Part of a small language model's weights: 8 layers, a variant of Adam for these matrices.
Each number is 50 + 10 x the weight over its row's rms, rounded and kept within 0 to 99. Layers, rows and columns count from 0. The size before them is the row's rms in percent of the matrix's.

# q: layer 4 attention query, 768x768, rms 0.0273, rows 373-383, columns 672-703
# k: layer 4 attention key, 768x768, rms 0.0276, rows 373-383, columns 672-703
# v: layer 4 attention value, 768x768, rms 0.0305, rows 288-376, columns 672-703
# o: layer 4 attention output (transposed), 768x768, rms 0.0157, rows 288-376, columns 672-703
q373 103:26 53 39 50 37 39 51 68 39 37 57 75 51 55 51 49 44 50 52 56 51 51 45 25 50 55 54 31 52 53 47 51
k373 102:64 60 61 58 53 62 52 56 51 48 75 72 60 51 51 65 35 62 37 45 41 53 39 46 47 61 72 49 54 54 54 44
q374 100:45 37 75 62 56 60 51 39 66 42 60 30 56 46 63 55 53 55 53 46 40 62 70 68 53 62 30 62 55 43 27 55
k374 104:47 42 34 53 48 48 46 54 56 42 49 62 44 46 43 47 60 46 34 36 54 45 52 59 51 31 60 61 44 51 50 53
q375 100:33 48 56 49 33 51 42 44 57 39 50 52 66 34 48 46 38 49 49 58 55 61 52 50 50 45 53 56 49 46 69 42
k375 101:65 49 31 37 50 38 54 53 55 35 60 48 61 68 60 41 54 40 53 51 66 55 25 48 46 51 42 54 47 55 54 30
q376 105:46 61 45 62 46 61 54 56 42 55 58 55 56 46 43 50 49 52 45 54 58 36 71 41 48 50 49 46 47 43 35 61
k376 100:44 39 56 45 54 54 43 49 47 69 70 40 48 35 45 55 49 46 48 55 48 39 72 46 40 57 64 46 36 59 63 36
q377 100:51 50 27 45 45 40 56 48 75 55 31 44 36 39 63 48 51 55 47 44 25 51 42 48 43 53 38 44 48 54 66 52
k377 103:48 42 35 60 47 46 58 65 38 52 49 58 44 60 58 54 59 52 47 50 43 62 60 63 37 24 53 51 43 35 42 44
q378 102:49 47 61 42 51 53 40 46 41 54 40 52 42 47 81 67 60 51 48 55 48 65 58 55 52 61 44 52 68 43 59 39
k378 096:54 60 34 64 58 40 56 43 43 59 36 38 46 63 49 54 32 48 45 61 75 36 55 63 60 38 36 47 53 34 44 46
q379 101:52 59 29 51 57 51 77 61 39 40 49 65 42 37 52 44 43 52 42 43 49 56 52 46 56 65 49 42 35 53 53 56
k379 101:66 52 35 48 33 41 58 55 43 57 42 43 52 54 59 44 41 46 68 55 44 66 49 41 67 44 47 61 65 33 61 46
q380 101:56 43 50 69 46 66 47 39 61 64 40 47 45 52 47 44 54 58 73 57 45 39 64 43 34 44 56 50 49 81 52 45
k380 100:46 50 43 49 41 31 56 49 34 57 45 38 41 43 45 55 55 42 41 38 50 54 70 56 61 60 41 53 31 66 33 63
q381 097:63 43 55 62 48 48 44 51 42 46 39 68 36 60 58 40 47 53 41 44 66 60 46 44 48 49 52 45 52 58 42 62
k381 098:58 44 51 54 58 46 42 61 36 44 59 52 49 45 58 51 68 80 55 70 67 57 46 40 60 41 45 47 49 43 48 48
q382 098:50 57 52 50 34 49 59 59 58 63 55 73 43 46 35 60 51 55 44 45 41 32 41 42 37 52 48 48 46 52 39 34
k382 097:41 44 46 40 53 58 44 51 46 48 35 37 55 51 38 47 40 58 51 63 39 51 55 46 48 57 50 50 53 48 59 46
q383 100:41 45 65 42 45 44 45 55 53 32 61 39 39 54 65 45 64 64 48 45 47 37 55 58 37 55 63 49 47 58 45 34
k383 104:65 63 47 49 27 52 34 54 53 50 54 53 45 58 34 45 60 32 44 54 38 49 48 58 64 46 47 49 17 46 38 56
v288 107:43 36 68 67 52 54 43 40 53 49 40 44 46 61 60 33 53 46 43 52 57 53 31 38 48 72 55 44 57 39 64 42
o288 111:52 44 49 42 60 50 46 51 42 40 56 62 27 60 74 31 44 55 50 42 47 47 57 55 38 51 51 54 52 36 56 52
v289 099:52 50 48 49 40 46 36 53 46 42 50 54 42 41 60 38 46 54 34 43 51 59 71 38 43 58 49 31 47 61 57 40
o289 095:55 47 48 60 47 54 43 47 33 47 43 46 36 44 39 38 64 38 61 50 45 49 54 40 46 45 68 47 46 59 51 53
v290 105:62 52 42 55 43 43 38 47 47 46 47 34 54 57 36 47 64 48 69 55 43 43 63 42 53 56 56 48 27 52 57 46
o290 110:65 37 47 42 43 57 53 27 39 46 53 70 62 30 30 35 55 36 53 54 64 59 43 40 30 52 61 43 56 45 56 38
v291 098:51 33 57 69 57 43 51 51 42 51 56 40 47 52 36 59 50 47 56 64 53 54 41 42 56 47 67 23 54 37 69 61
o291 102:53 68 48 31 56 43 37 38 40 49 48 47 25 57 59 46 45 40 55 43 29 64 49 55 65 63 64 51 52 43 41 36
v292 105:46 50 52 47 63 48 57 57 48 37 58 49 49 55 54 44 57 38 59 41 49 37 41 72 45 53 51 67 46 54 57 44
o292 107:60 61 47 57 61 30 53 45 60 49 39 64 52 47 48 50 44 51 42 69 58 43 61 40 63 50 43 51 36 33 62 48
v293 115:65 69 46 65 51 52 55 41 47 56 60 56 69 38 53 60 55 43 57 35 54 56 56 41 39 25 57 47 57 38 55 59
o293 117:66 56 49 61 50 48 50 46 40 33 40 55 59 39 41 45 53 37 43 43 46 45 60 41 52 54 73 54 54 65 59 49
v294 103:46 59 47 41 52 57 40 50 41 61 72 46 36 62 36 50 76 50 60 38 35 59 71 49 46 50 41 64 37 42 39 27
o294 102:47 57 47 29 62 41 51 46 49 60 51 43 57 53 56 57 58 50 50 51 57 49 52 57 44 44 43 58 38 47 42 43
v295 108:55 45 63 50 58 48 61 49 54 68 39 49 35 54 59 25 32 53 52 50 42 38 47 43 70 42 70 51 48 45 59 40
o295 109:51 49 48 61 65 37 50 45 36 47 54 49 41 34 35 48 46 62 47 55 35 57 35 56 41 29 61 44 32 56 30 68
v296 099:66 50 38 57 55 57 57 73 52 43 51 70 67 51 41 56 58 51 70 59 43 39 41 46 66 50 58 37 48 58 51 55
o296 098:48 49 51 49 56 49 53 62 42 48 51 24 63 28 36 53 32 35 53 32 49 54 36 36 55 45 46 57 23 40 40 49
v297 097:52 59 51 58 58 68 51 50 40 60 57 36 55 54 43 23 37 54 50 62 51 52 51 44 61 64 42 45 55 54 58 56
o297 100:36 48 38 44 39 36 55 33 56 50 44 61 37 57 53 52 47 54 66 34 40 58 44 51 57 53 70 50 63 47 45 53
v298 101:49 48 63 43 43 35 69 55 39 55 31 35 42 60 47 41 49 46 32 55 38 47 51 42 48 43 38 49 67 48 63 47
o298 103:50 60 47 47 60 49 57 48 61 44 59 53 43 57 54 62 50 60 59 45 52 59 55 49 37 30 46 41 50 54 70 40
v299 101:51 48 40 52 55 19 70 44 70 43 36 55 47 35 44 58 26 51 64 45 60 57 51 49 52 54 57 56 40 54 70 63
o299 101:53 64 50 63 44 58 52 31 43 44 53 61 62 49 40 67 54 53 62 59 59 41 55 46 47 48 54 40 50 55 39 46
v300 104:27 65 48 35 46 60 53 49 48 41 50 42 41 58 47 50 53 60 55 56 50 46 53 54 56 46 67 53 37 54 41 27
o300 098:46 42 62 50 47 68 47 44 51 65 54 37 44 36 37 36 54 57 56 56 49 60 58 49 36 49 52 49 26 65 58 55
v301 103:38 51 41 54 61 71 36 44 41 74 58 56 40 54 66 50 55 35 62 57 56 52 57 44 50 62 40 47 63 54 55 50
o301 105:56 57 45 49 47 37 45 59 59 60 49 28 46 44 48 52 56 45 48 57 62 49 44 46 51 44 33 58 43 46 55 36
v302 105:60 45 46 52 55 66 42 50 47 39 62 26 53 58 57 46 47 55 56 61 45 53 41 74 34 56 51 64 48 56 67 48
o302 107:47 54 51 47 54 38 44 61 52 42 44 59 30 55 69 52 47 51 39 20 49 48 57 45 66 54 52 40 49 36 47 54
v303 108:57 43 46 61 43 35 46 50 31 43 52 50 33 50 63 49 43 53 65 68 60 38 57 37 39 49 51 57 45 45 53 49
o303 107:68 56 56 56 68 59 30 60 37 50 40 51 51 61 67 49 35 42 57 53 51 55 44 53 29 56 44 57 56 51 59 53
v304 105:37 55 52 47 52 45 43 46 39 41 50 47 45 47 55 38 34 55 44 44 43 53 63 52 47 54 45 53 60 53 51 60
o304 108:44 47 47 47 40 42 45 54 47 53 29 46 56 48 46 60 61 50 53 68 45 46 51 51 54 44 41 57 36 43 55 34
v305 095:47 54 59 57 47 62 55 53 55 52 58 51 52 50 58 62 59 51 59 56 50 58 42 60 62 43 52 64 38 69 47 66
o305 096:40 70 40 40 53 56 45 55 56 48 55 63 57 62 59 61 43 70 44 55 42 49 37 54 59 50 49 40 57 57 60 64
v306 115:51 45 46 50 59 66 54 44 58 64 56 39 43 54 49 39 57 51 55 46 50 53 54 33 36 48 54 45 54 60 52 51
o306 117:52 22 53 50 75 36 32 50 48 42 33 51 46 59 62 46 50 54 45 47 40 46 57 50 36 49 64 53 45 49 43 54
v307 101:33 58 46 49 65 47 31 55 64 49 52 35 50 52 46 51 53 52 55 30 32 46 54 43 55 42 42 54 51 50 40 40
o307 104:42 53 46 44 45 72 40 46 47 42 57 61 50 49 51 48 53 56 41 62 59 54 37 60 43 64 42 60 75 57 39 36
v308 104:54 45 48 65 52 47 66 51 52 44 55 67 49 58 61 63 61 41 47 44 65 63 46 54 54 62 66 30 45 24 57 52
o308 105:56 52 43 43 52 74 52 38 43 43 56 49 37 42 60 41 40 46 37 35 36 43 48 44 49 59 43 55 23 47 48 53
v309 101:50 53 32 39 46 43 46 46 53 48 56 42 51 52 59 40 48 56 79 23 55 53 60 58 58 58 28 50 61 49 47 55
o309 102:53 69 52 49 46 49 52 50 52 43 44 82 58 55 46 42 69 52 68 62 59 56 50 36 45 19 46 38 47 44 48 46
v310 106:60 51 59 65 46 56 52 59 59 53 67 43 43 43 38 70 45 58 44 60 42 30 54 55 46 55 72 68 43 51 34 42
o310 106:30 49 32 45 68 34 47 65 61 62 34 32 52 39 39 50 41 40 45 42 47 57 45 46 52 52 47 61 67 41 37 67
v311 105:49 35 62 56 52 41 54 59 50 38 56 53 73 37 54 49 52 46 57 50 65 71 69 55 57 56 51 67 47 61 49 64
o311 107:61 59 63 37 59 39 46 45 61 61 41 46 55 58 55 49 51 56 34 33 43 48 64 38 50 57 44 34 35 35 39 58
v312 109:58 50 52 45 48 33 51 47 42 62 42 85 49 52 54 47 38 59 46 34 60 45 52 46 74 45 51 49 46 42 39 64
o312 110:46 70 70 42 55 53 50 56 24 49 46 53 77 57 60 44 27 29 42 60 52 60 67 55 34 62 58 60 43 57 18 59
v313 104:44 49 35 47 42 56 42 60 47 51 51 53 63 34 65 32 55 52 37 56 36 50 55 54 54 30 38 40 52 55 47 55
o313 105:55 68 58 37 47 37 40 56 50 49 64 46 45 52 60 49 47 49 49 50 47 44 55 41 65 45 45 57 69 54 53 56
v314 093:64 54 44 53 53 64 50 53 53 50 48 61 30 54 62 56 32 38 63 55 47 63 48 57 47 62 52 67 71 62 46 56
o314 088:44 43 58 57 64 57 48 53 68 62 42 51 49 48 44 51 62 58 54 52 54 43 55 69 32 33 51 60 49 61 77 48
v315 115:40 60 56 61 44 26 50 54 51 73 63 50 24 58 48 36 46 44 46 81 44 51 55 32 43 52 35 46 47 51 40 42
o315 113:80 37 47 44 48 51 52 40 46 44 60 42 45 40 52 56 36 44 53 52 50 53 56 41 45 58 63 61 57 48 49 33
v316 109:58 53 41 42 47 39 51 47 42 42 60 70 45 46 61 42 32 41 49 35 43 42 43 42 60 41 45 39 36 46 45 56
o316 109:47 65 52 55 61 48 52 67 52 50 38 65 57 44 35 50 58 55 34 49 56 59 60 62 37 31 62 57 49 54 47 68
v317 105:50 49 49 54 46 51 39 60 69 46 49 59 59 59 57 51 39 49 61 40 56 38 46 60 45 50 44 40 46 39 59 61
o317 110:42 46 37 75 47 39 47 62 71 46 50 53 58 32 41 51 38 56 55 57 54 48 48 39 53 32 55 44 51 50 39 48
v318 104:69 42 64 51 60 36 60 69 59 51 41 43 52 48 55 51 52 27 62 40 45 47 53 29 64 50 42 53 62 47 65 61
o318 104:59 42 30 69 55 60 37 55 61 43 53 50 52 43 61 29 47 38 47 64 52 45 61 41 54 64 52 58 73 49 53 52
v319 104:48 35 56 40 49 47 45 37 47 54 36 46 41 52 53 59 43 56 52 47 48 58 45 39 40 30 50 36 60 32 72 48
o319 106:38 68 47 61 58 54 29 55 58 42 52 52 55 56 59 62 59 55 41 42 50 42 55 52 47 55 58 30 49 45 51 53
v320 104:56 46 74 58 30 56 50 34 43 61 47 49 75 43 53 49 57 31 58 54 61 51 52 42 46 54 69 53 48 56 73 66
o320 102:48 38 42 74 38 50 66 65 56 42 41 36 50 49 57 45 53 43 44 40 40 48 65 44 72 55 58 54 46 52 54 55
v321 105:54 67 63 33 51 51 58 44 48 46 55 36 56 58 38 54 44 41 57 56 31 61 44 56 62 36 34 46 41 59 53 36
o321 107:37 53 52 52 47 52 39 56 49 49 54 39 48 42 45 54 59 56 44 52 55 50 42 58 60 57 51 44 68 64 51 55
v322 101:53 27 48 46 60 38 50 59 48 57 56 45 41 44 62 42 42 44 47 52 52 42 58 53 62 60 56 33 44 55 79 56
o322 100:50 53 40 70 51 39 45 59 61 58 45 49 63 52 51 55 67 63 64 64 54 49 65 46 39 43 52 62 57 46 61 41
v323 098:37 52 62 51 51 39 57 54 42 54 52 46 49 50 59 55 48 64 51 39 43 57 48 46 45 42 50 46 58 58 50 60
o323 101:32 50 51 68 44 53 60 50 54 47 52 48 50 54 54 44 52 58 52 41 34 62 67 52 31 50 65 46 57 50 55 63
v324 104:37 39 52 46 56 43 40 46 48 50 42 58 49 47 32 40 56 50 50 63 41 51 62 49 62 49 42 45 45 44 53 66
o324 107:57 47 48 46 60 37 56 69 46 48 44 28 60 69 47 49 33 46 50 54 46 48 54 40 45 60 44 50 42 43 45 48
v325 100:40 53 50 22 69 53 61 58 50 55 52 50 52 51 42 56 54 59 41 49 40 39 53 59 41 39 40 58 52 50 52 59
o325 104:56 60 60 57 59 42 66 72 41 44 41 46 55 60 51 58 56 58 56 54 67 37 45 58 50 48 56 49 74 49 35 44
v326 101:53 71 41 53 49 44 32 44 36 47 58 43 49 36 77 53 56 52 50 43 48 42 71 42 52 47 49 52 43 49 56 39
o326 097:44 53 66 45 57 44 46 48 49 65 38 36 80 47 41 39 55 39 52 46 49 49 56 49 31 27 45 56 36 44 63 50
v327 113:18 61 55 44 52 33 51 41 48 55 48 65 49 60 43 47 37 48 43 44 42 51 52 39 70 57 53 44 42 52 53 52
o327 113:55 53 58 65 48 37 45 50 64 50 55 55 58 52 60 62 48 55 51 68 55 44 56 66 47 54 50 53 54 56 35 63
v328 105:48 24 46 40 61 40 71 56 40 66 39 56 55 41 62 45 55 60 39 55 55 47 51 48 54 43 59 48 54 67 36 47
o328 109:58 54 60 34 72 43 59 56 50 46 55 48 37 73 51 61 45 49 59 50 38 55 53 61 39 39 58 35 46 55 36 54
v329 098:57 36 64 46 45 44 63 57 63 68 38 47 54 67 45 44 44 57 51 61 73 47 52 35 45 44 48 56 51 35 54 49
o329 101:52 33 66 48 45 55 41 52 36 60 36 42 54 64 60 56 60 56 34 52 40 68 40 62 50 48 57 30 40 38 35 63
v330 104:63 50 37 72 36 55 40 35 48 47 52 51 71 36 56 43 38 49 51 71 54 57 53 50 52 62 54 51 65 61 40 54
o330 104:43 45 57 47 50 62 49 44 42 55 31 57 47 46 42 42 70 50 54 25 55 52 44 45 71 23 54 60 49 56 84 50
v331 109:41 61 59 57 49 29 84 50 63 45 35 41 71 71 67 27 46 44 33 39 51 58 33 62 58 43 42 56 45 40 46 40
o331 104:42 52 51 45 55 62 50 55 50 25 59 60 50 42 48 37 53 62 45 47 44 53 44 44 48 55 54 47 53 58 38 45
v332 108:53 69 39 35 36 45 57 60 40 50 53 60 66 60 16 44 40 48 56 66 36 55 57 44 67 60 27 51 52 51 54 49
o332 108:57 52 41 49 33 43 39 34 39 54 30 66 53 43 40 60 60 53 75 69 52 48 54 60 42 34 61 55 69 56 46 47
v333 105:56 29 62 54 45 56 30 58 58 56 68 54 40 57 54 51 51 56 42 45 58 56 43 82 36 42 45 51 49 44 46 45
o333 105:42 50 55 48 49 59 47 65 53 63 58 39 51 59 62 43 41 41 46 49 54 49 52 45 51 67 42 48 36 31 47 43
v334 096:66 57 49 54 55 68 41 48 36 51 54 50 37 65 54 57 46 59 45 65 46 26 37 46 64 56 53 41 41 42 43 57
o334 100:35 73 46 28 37 59 35 50 30 54 56 47 57 52 48 64 42 46 34 66 34 54 40 58 51 62 49 53 58 56 37 52
v335 102:44 27 50 55 57 55 48 43 56 61 46 48 60 47 39 54 56 57 55 50 50 69 46 58 50 38 61 61 45 37 35 51
o335 101:49 33 62 57 47 49 57 62 49 59 48 49 52 62 46 44 40 44 45 42 38 55 56 58 53 49 59 45 55 41 56 74
v336 101:52 38 53 50 47 56 55 47 49 65 58 41 53 56 26 24 49 30 62 48 47 40 41 44 45 52 53 52 52 46 34 24
o336 103:47 41 65 56 57 49 47 48 45 43 54 45 61 61 45 53 60 40 53 31 52 48 50 59 50 48 43 32 40 49 36 63
v337 097:67 45 63 51 52 55 40 57 53 44 47 55 48 55 70 60 45 64 33 45 60 54 47 48 47 57 46 60 50 46 32 45
o337 098:47 36 52 57 49 47 55 59 43 42 53 54 63 48 47 51 31 53 55 59 53 53 32 48 42 74 44 51 54 66 50 44
v338 120:52 50 56 45 41 61 44 25 58 39 48 45 72 54 47 65 45 58 50 39 49 45 48 60 44 48 52 50 30 51 52 35
o338 114:38 54 57 37 39 55 56 52 47 68 28 44 25 70 52 61 51 56 55 36 45 42 41 59 68 34 43 43 50 39 51 57
v339 099:57 46 61 51 62 61 58 45 48 48 42 75 55 59 67 48 24 77 59 54 47 62 53 46 55 67 41 45 66 48 70 60
o339 097:53 55 55 38 51 53 64 27 38 60 46 60 35 68 56 58 44 72 61 63 50 56 49 60 47 46 55 37 57 45 54 57
v340 099:43 48 40 48 55 52 47 43 48 39 49 50 40 50 52 55 64 45 51 61 64 42 67 37 45 40 62 31 68 51 60 62
o340 097:51 47 54 60 57 42 60 61 49 40 37 54 38 62 56 56 51 45 44 44 33 55 57 63 59 56 48 55 56 49 65 42
v341 097:58 45 53 39 31 64 34 67 53 69 44 48 62 38 43 61 49 47 36 36 70 57 60 47 64 40 56 26 36 69 29 33
o341 096:41 52 40 56 52 51 41 52 51 62 48 42 64 50 47 50 48 62 48 59 59 61 45 52 66 44 45 47 60 49 58 53
v342 103:41 54 53 52 65 42 42 26 59 47 47 62 59 49 45 61 51 59 65 52 41 45 58 65 49 67 52 54 45 48 41 48
o342 103:51 50 39 74 53 42 46 58 68 50 49 35 66 48 37 52 49 39 47 48 70 36 46 34 49 49 50 51 46 49 42 50
v343 102:64 60 37 41 50 41 53 49 52 60 54 66 58 53 44 48 51 50 36 43 52 59 51 52 53 48 53 55 38 59 58 48
o343 102:52 32 63 63 58 29 61 46 39 41 46 65 68 50 54 42 50 45 53 43 44 46 66 43 42 44 50 49 38 43 32 61
v344 107:31 59 62 53 45 47 63 49 45 51 59 53 51 48 55 46 50 41 43 43 61 43 38 62 62 52 53 57 46 37 52 49
o344 106:34 53 46 70 52 66 68 68 57 55 55 41 71 30 55 31 63 61 38 63 48 49 57 55 51 62 61 54 42 52 55 54
v345 102:52 51 42 44 61 41 37 50 45 56 40 51 51 59 36 52 49 40 45 58 51 41 49 49 35 54 50 48 40 68 67 51
o345 099:47 37 39 47 57 40 41 44 55 60 52 27 54 42 19 65 44 41 53 33 42 45 41 56 29 58 65 50 71 41 38 62
v346 098:41 79 40 60 43 49 55 46 68 54 52 40 61 52 60 47 49 48 51 37 45 46 54 58 36 34 51 43 42 56 44 52
o346 100:47 70 44 41 73 39 45 56 43 37 61 44 45 52 53 47 48 64 49 27 56 39 46 59 49 40 36 43 40 45 57 50
v347 107:35 61 47 51 60 46 51 44 55 47 44 33 60 50 65 50 44 50 62 44 36 39 48 53 49 52 50 70 41 51 57 51
o347 109:45 46 60 63 48 55 77 53 59 42 58 65 65 60 53 44 56 36 55 60 45 40 55 45 43 59 54 63 57 39 50 57
v348 102:34 53 47 56 43 48 43 47 48 53 31 71 32 48 37 48 60 65 44 52 57 57 43 59 38 51 59 44 49 44 33 53
o348 103:44 57 36 61 52 44 55 39 49 41 36 41 44 38 37 64 54 37 61 52 32 47 53 47 37 38 44 44 31 53 43 49
v349 100:58 37 48 44 55 47 31 56 47 54 43 66 43 40 80 43 40 47 48 49 40 39 33 53 51 42 38 39 40 54 50 44
o349 096:74 62 44 40 74 38 37 62 33 33 52 31 57 42 50 66 34 40 40 48 54 46 43 53 67 47 46 36 41 46 35 48
v350 104:44 41 44 51 62 53 47 64 46 63 43 69 56 45 47 51 37 50 50 30 42 50 43 42 70 62 49 52 51 34 51 51
o350 100:56 65 49 62 63 31 62 42 35 49 37 39 37 59 64 56 49 37 55 54 52 43 60 63 53 45 46 58 40 41 38 56
v351 097:54 71 43 34 42 48 35 37 47 65 50 52 55 61 50 42 43 37 46 42 68 42 48 32 47 42 59 65 45 56 65 37
o351 096:62 46 50 33 53 27 43 39 27 54 44 71 51 56 41 62 41 66 43 58 49 54 49 49 37 56 50 41 64 62 40 42
v352 098:38 61 53 48 34 50 51 42 47 67 47 61 60 59 58 40 45 49 51 57 44 54 58 51 61 57 49 49 34 49 47 37
o352 097:38 39 47 55 47 49 35 57 54 45 41 54 64 54 56 58 69 48 34 71 49 46 59 47 37 53 43 60 61 51 44 51
v353 096:61 49 39 61 36 64 28 44 42 61 40 27 59 55 34 63 39 29 63 58 57 49 49 68 50 19 52 38 36 66 67 47
o353 099:46 58 44 57 56 50 31 61 36 45 37 34 47 58 64 59 41 53 48 19 51 41 55 48 60 52 41 64 41 44 54 44
v354 105:47 50 52 46 51 48 70 45 42 50 50 62 56 49 45 66 54 44 30 43 41 53 58 46 51 26 65 43 27 31 53 52
o354 112:52 64 58 44 48 51 48 40 45 48 58 59 43 59 49 35 43 48 42 43 43 45 63 61 52 42 54 43 48 49 67 66
v355 105:53 40 55 54 45 50 51 40 50 26 51 56 51 34 57 55 57 68 60 58 56 58 49 49 57 44 43 37 74 53 51 48
o355 105:50 50 66 54 50 56 48 48 51 54 45 48 47 55 68 61 53 50 60 35 56 39 54 48 62 28 46 51 50 34 72 48
v356 106:40 61 53 55 48 57 41 33 48 37 58 55 44 41 61 34 41 54 53 51 54 44 70 48 45 37 41 42 37 54 43 41
o356 104:42 64 51 58 60 49 61 59 50 48 50 55 63 57 55 67 59 78 45 53 57 54 61 47 50 23 51 40 53 49 59 49
v357 110:56 63 52 49 60 48 41 40 48 55 48 29 45 38 81 54 58 55 41 46 76 44 43 47 44 51 54 39 41 47 61 48
o357 112:61 55 52 35 63 48 50 57 52 47 47 48 44 51 57 51 61 62 47 56 37 45 49 49 56 36 53 47 59 49 64 56
v358 107:58 35 49 38 47 38 33 29 37 51 58 47 36 24 42 51 39 53 43 54 53 59 49 58 39 75 31 54 58 59 62 57
o358 101:47 43 64 37 15 40 51 61 32 59 43 73 67 41 52 62 40 53 49 57 61 56 58 47 44 30 57 51 64 64 54 44
v359 106:42 40 57 50 53 53 58 51 67 47 40 45 51 53 51 53 53 59 31 48 71 51 41 42 45 46 37 61 67 45 58 50
o359 104:43 55 55 55 35 72 56 51 62 44 57 65 47 57 56 45 60 61 51 48 49 44 63 38 47 77 47 39 56 45 46 56
v360 097:66 48 58 56 53 65 57 33 49 44 53 67 46 52 41 37 46 55 48 38 48 68 58 54 68 55 50 58 48 69 41 41
o360 096:59 41 38 35 45 36 58 45 64 54 45 49 56 29 44 49 59 52 53 52 55 63 57 43 49 27 62 37 49 41 51 45
v361 104:45 49 52 58 55 29 43 64 48 58 35 54 51 50 36 56 47 53 69 53 50 35 44 51 56 40 59 50 51 49 39 56
o361 104:57 59 37 66 67 40 54 48 42 30 55 52 52 64 54 44 28 37 50 47 52 54 52 43 53 59 52 43 51 39 33 44
v362 100:43 48 66 51 52 57 45 70 71 54 39 47 39 46 41 46 62 51 49 47 41 53 30 50 71 50 31 47 59 54 39 54
o362 100:74 43 56 60 61 48 50 74 39 52 43 54 42 58 46 45 52 51 60 45 72 44 42 59 49 67 42 51 51 31 44 49
v363 106:38 33 59 72 58 41 60 44 41 57 58 22 42 53 36 51 50 51 47 58 49 45 49 55 62 44 59 40 34 46 47 44
o363 103:65 64 45 21 68 61 38 51 37 55 51 41 47 42 62 49 24 58 43 63 57 67 27 56 39 48 57 41 65 53 51 37
v364 102:73 50 43 51 54 52 55 59 43 56 59 50 51 48 38 48 51 47 46 59 56 49 57 54 53 62 62 42 56 40 64 58
o364 108:39 44 35 39 51 50 54 19 44 59 51 57 36 57 53 61 50 39 69 44 53 50 44 46 47 41 44 53 26 43 53 50
v365 105:34 46 56 46 47 58 56 56 42 41 67 52 58 47 40 66 39 53 57 42 49 48 35 47 50 51 49 61 62 52 49 61
o365 105:55 52 54 46 44 62 59 50 45 71 46 54 47 62 50 51 50 21 57 55 38 56 45 40 54 58 33 59 44 51 57 53
v366 098:41 56 41 44 56 42 45 46 48 45 41 51 52 47 36 46 54 66 48 66 33 53 30 51 40 34 54 56 58 67 43 58
o366 096:55 51 63 53 53 32 51 61 35 35 57 69 56 52 57 52 58 52 39 52 54 52 44 56 54 23 51 33 61 65 44 50
v367 111:53 41 44 59 46 73 40 39 45 70 49 26 54 58 31 68 52 68 66 52 45 54 46 47 38 62 65 52 50 36 46 63
o367 110:35 35 50 77 41 68 42 58 52 40 45 50 59 60 54 59 52 36 55 45 34 34 49 60 62 74 35 58 50 41 57 73
v368 106:59 52 50 63 43 51 58 47 50 40 54 58 46 43 62 47 24 51 33 40 62 59 48 43 51 65 41 51 67 60 42 67
o368 104:52 40 44 46 53 63 71 29 58 35 49 47 51 35 50 48 50 56 51 56 63 53 55 55 41 34 60 45 56 63 48 46
v369 099:51 47 48 52 55 48 38 68 52 53 46 53 43 60 43 51 54 64 29 48 51 44 36 39 44 41 53 44 62 48 55 39
o369 097:50 31 41 55 42 35 52 53 49 44 49 54 44 63 57 44 54 43 55 35 36 40 61 43 40 48 45 55 63 42 65 46
v370 108:43 65 57 33 46 48 48 46 55 33 55 54 41 60 57 53 71 42 57 47 37 50 48 29 18 41 39 51 65 60 36 55
o370 107:53 44 45 58 51 57 45 47 62 50 57 59 60 54 36 63 40 59 54 58 65 45 57 48 46 46 48 40 56 55 62 34
v371 098:37 41 42 45 48 60 20 47 43 47 51 44 45 50 62 50 51 59 68 66 57 44 51 43 45 46 45 43 49 63 49 46
o371 100:35 44 42 51 43 46 50 37 49 56 48 57 57 63 50 43 52 48 37 47 51 49 51 47 50 63 62 35 39 47 43 51
v372 095:56 48 59 59 47 51 45 77 53 53 49 50 33 56 58 62 44 50 67 66 54 62 54 45 62 41 46 34 53 64 38 47
o372 093:45 58 57 62 46 54 39 50 47 68 37 27 68 43 48 67 60 45 56 41 57 41 38 48 40 43 51 47 49 49 62 47
v373 109:55 44 33 47 40 76 46 50 52 56 40 49 46 44 61 53 49 58 53 40 71 67 48 55 59 64 30 30 47 52 43 67
o373 110:44 53 44 44 58 44 55 59 62 40 44 79 58 56 77 52 43 58 54 59 45 44 57 50 36 38 54 51 74 57 36 52
v374 099:42 62 45 51 51 49 21 48 71 49 58 62 42 28 38 43 51 49 60 43 38 49 28 34 51 52 36 51 45 47 67 42
o374 095:40 49 44 54 44 32 48 63 35 53 34 47 47 54 45 49 60 37 53 57 57 55 62 59 45 70 50 56 58 40 42 48
v375 095:58 43 44 47 43 63 38 44 55 34 59 48 62 44 61 51 56 49 62 49 39 48 52 64 56 55 31 55 51 31 72 38
o375 096:43 51 32 52 59 51 37 60 80 54 47 55 56 40 57 43 46 40 64 38 45 36 52 48 60 54 40 41 41 41 59 55
v376 099:66 52 54 40 50 46 73 37 41 46 50 46 50 38 51 45 55 40 54 48 41 52 45 46 47 73 49 53 55 57 53 49
o376 103:38 38 58 48 58 60 63 43 65 55 45 49 44 35 51 53 56 46 48 41 61 31 60 69 51 48 56 49 35 60 49 53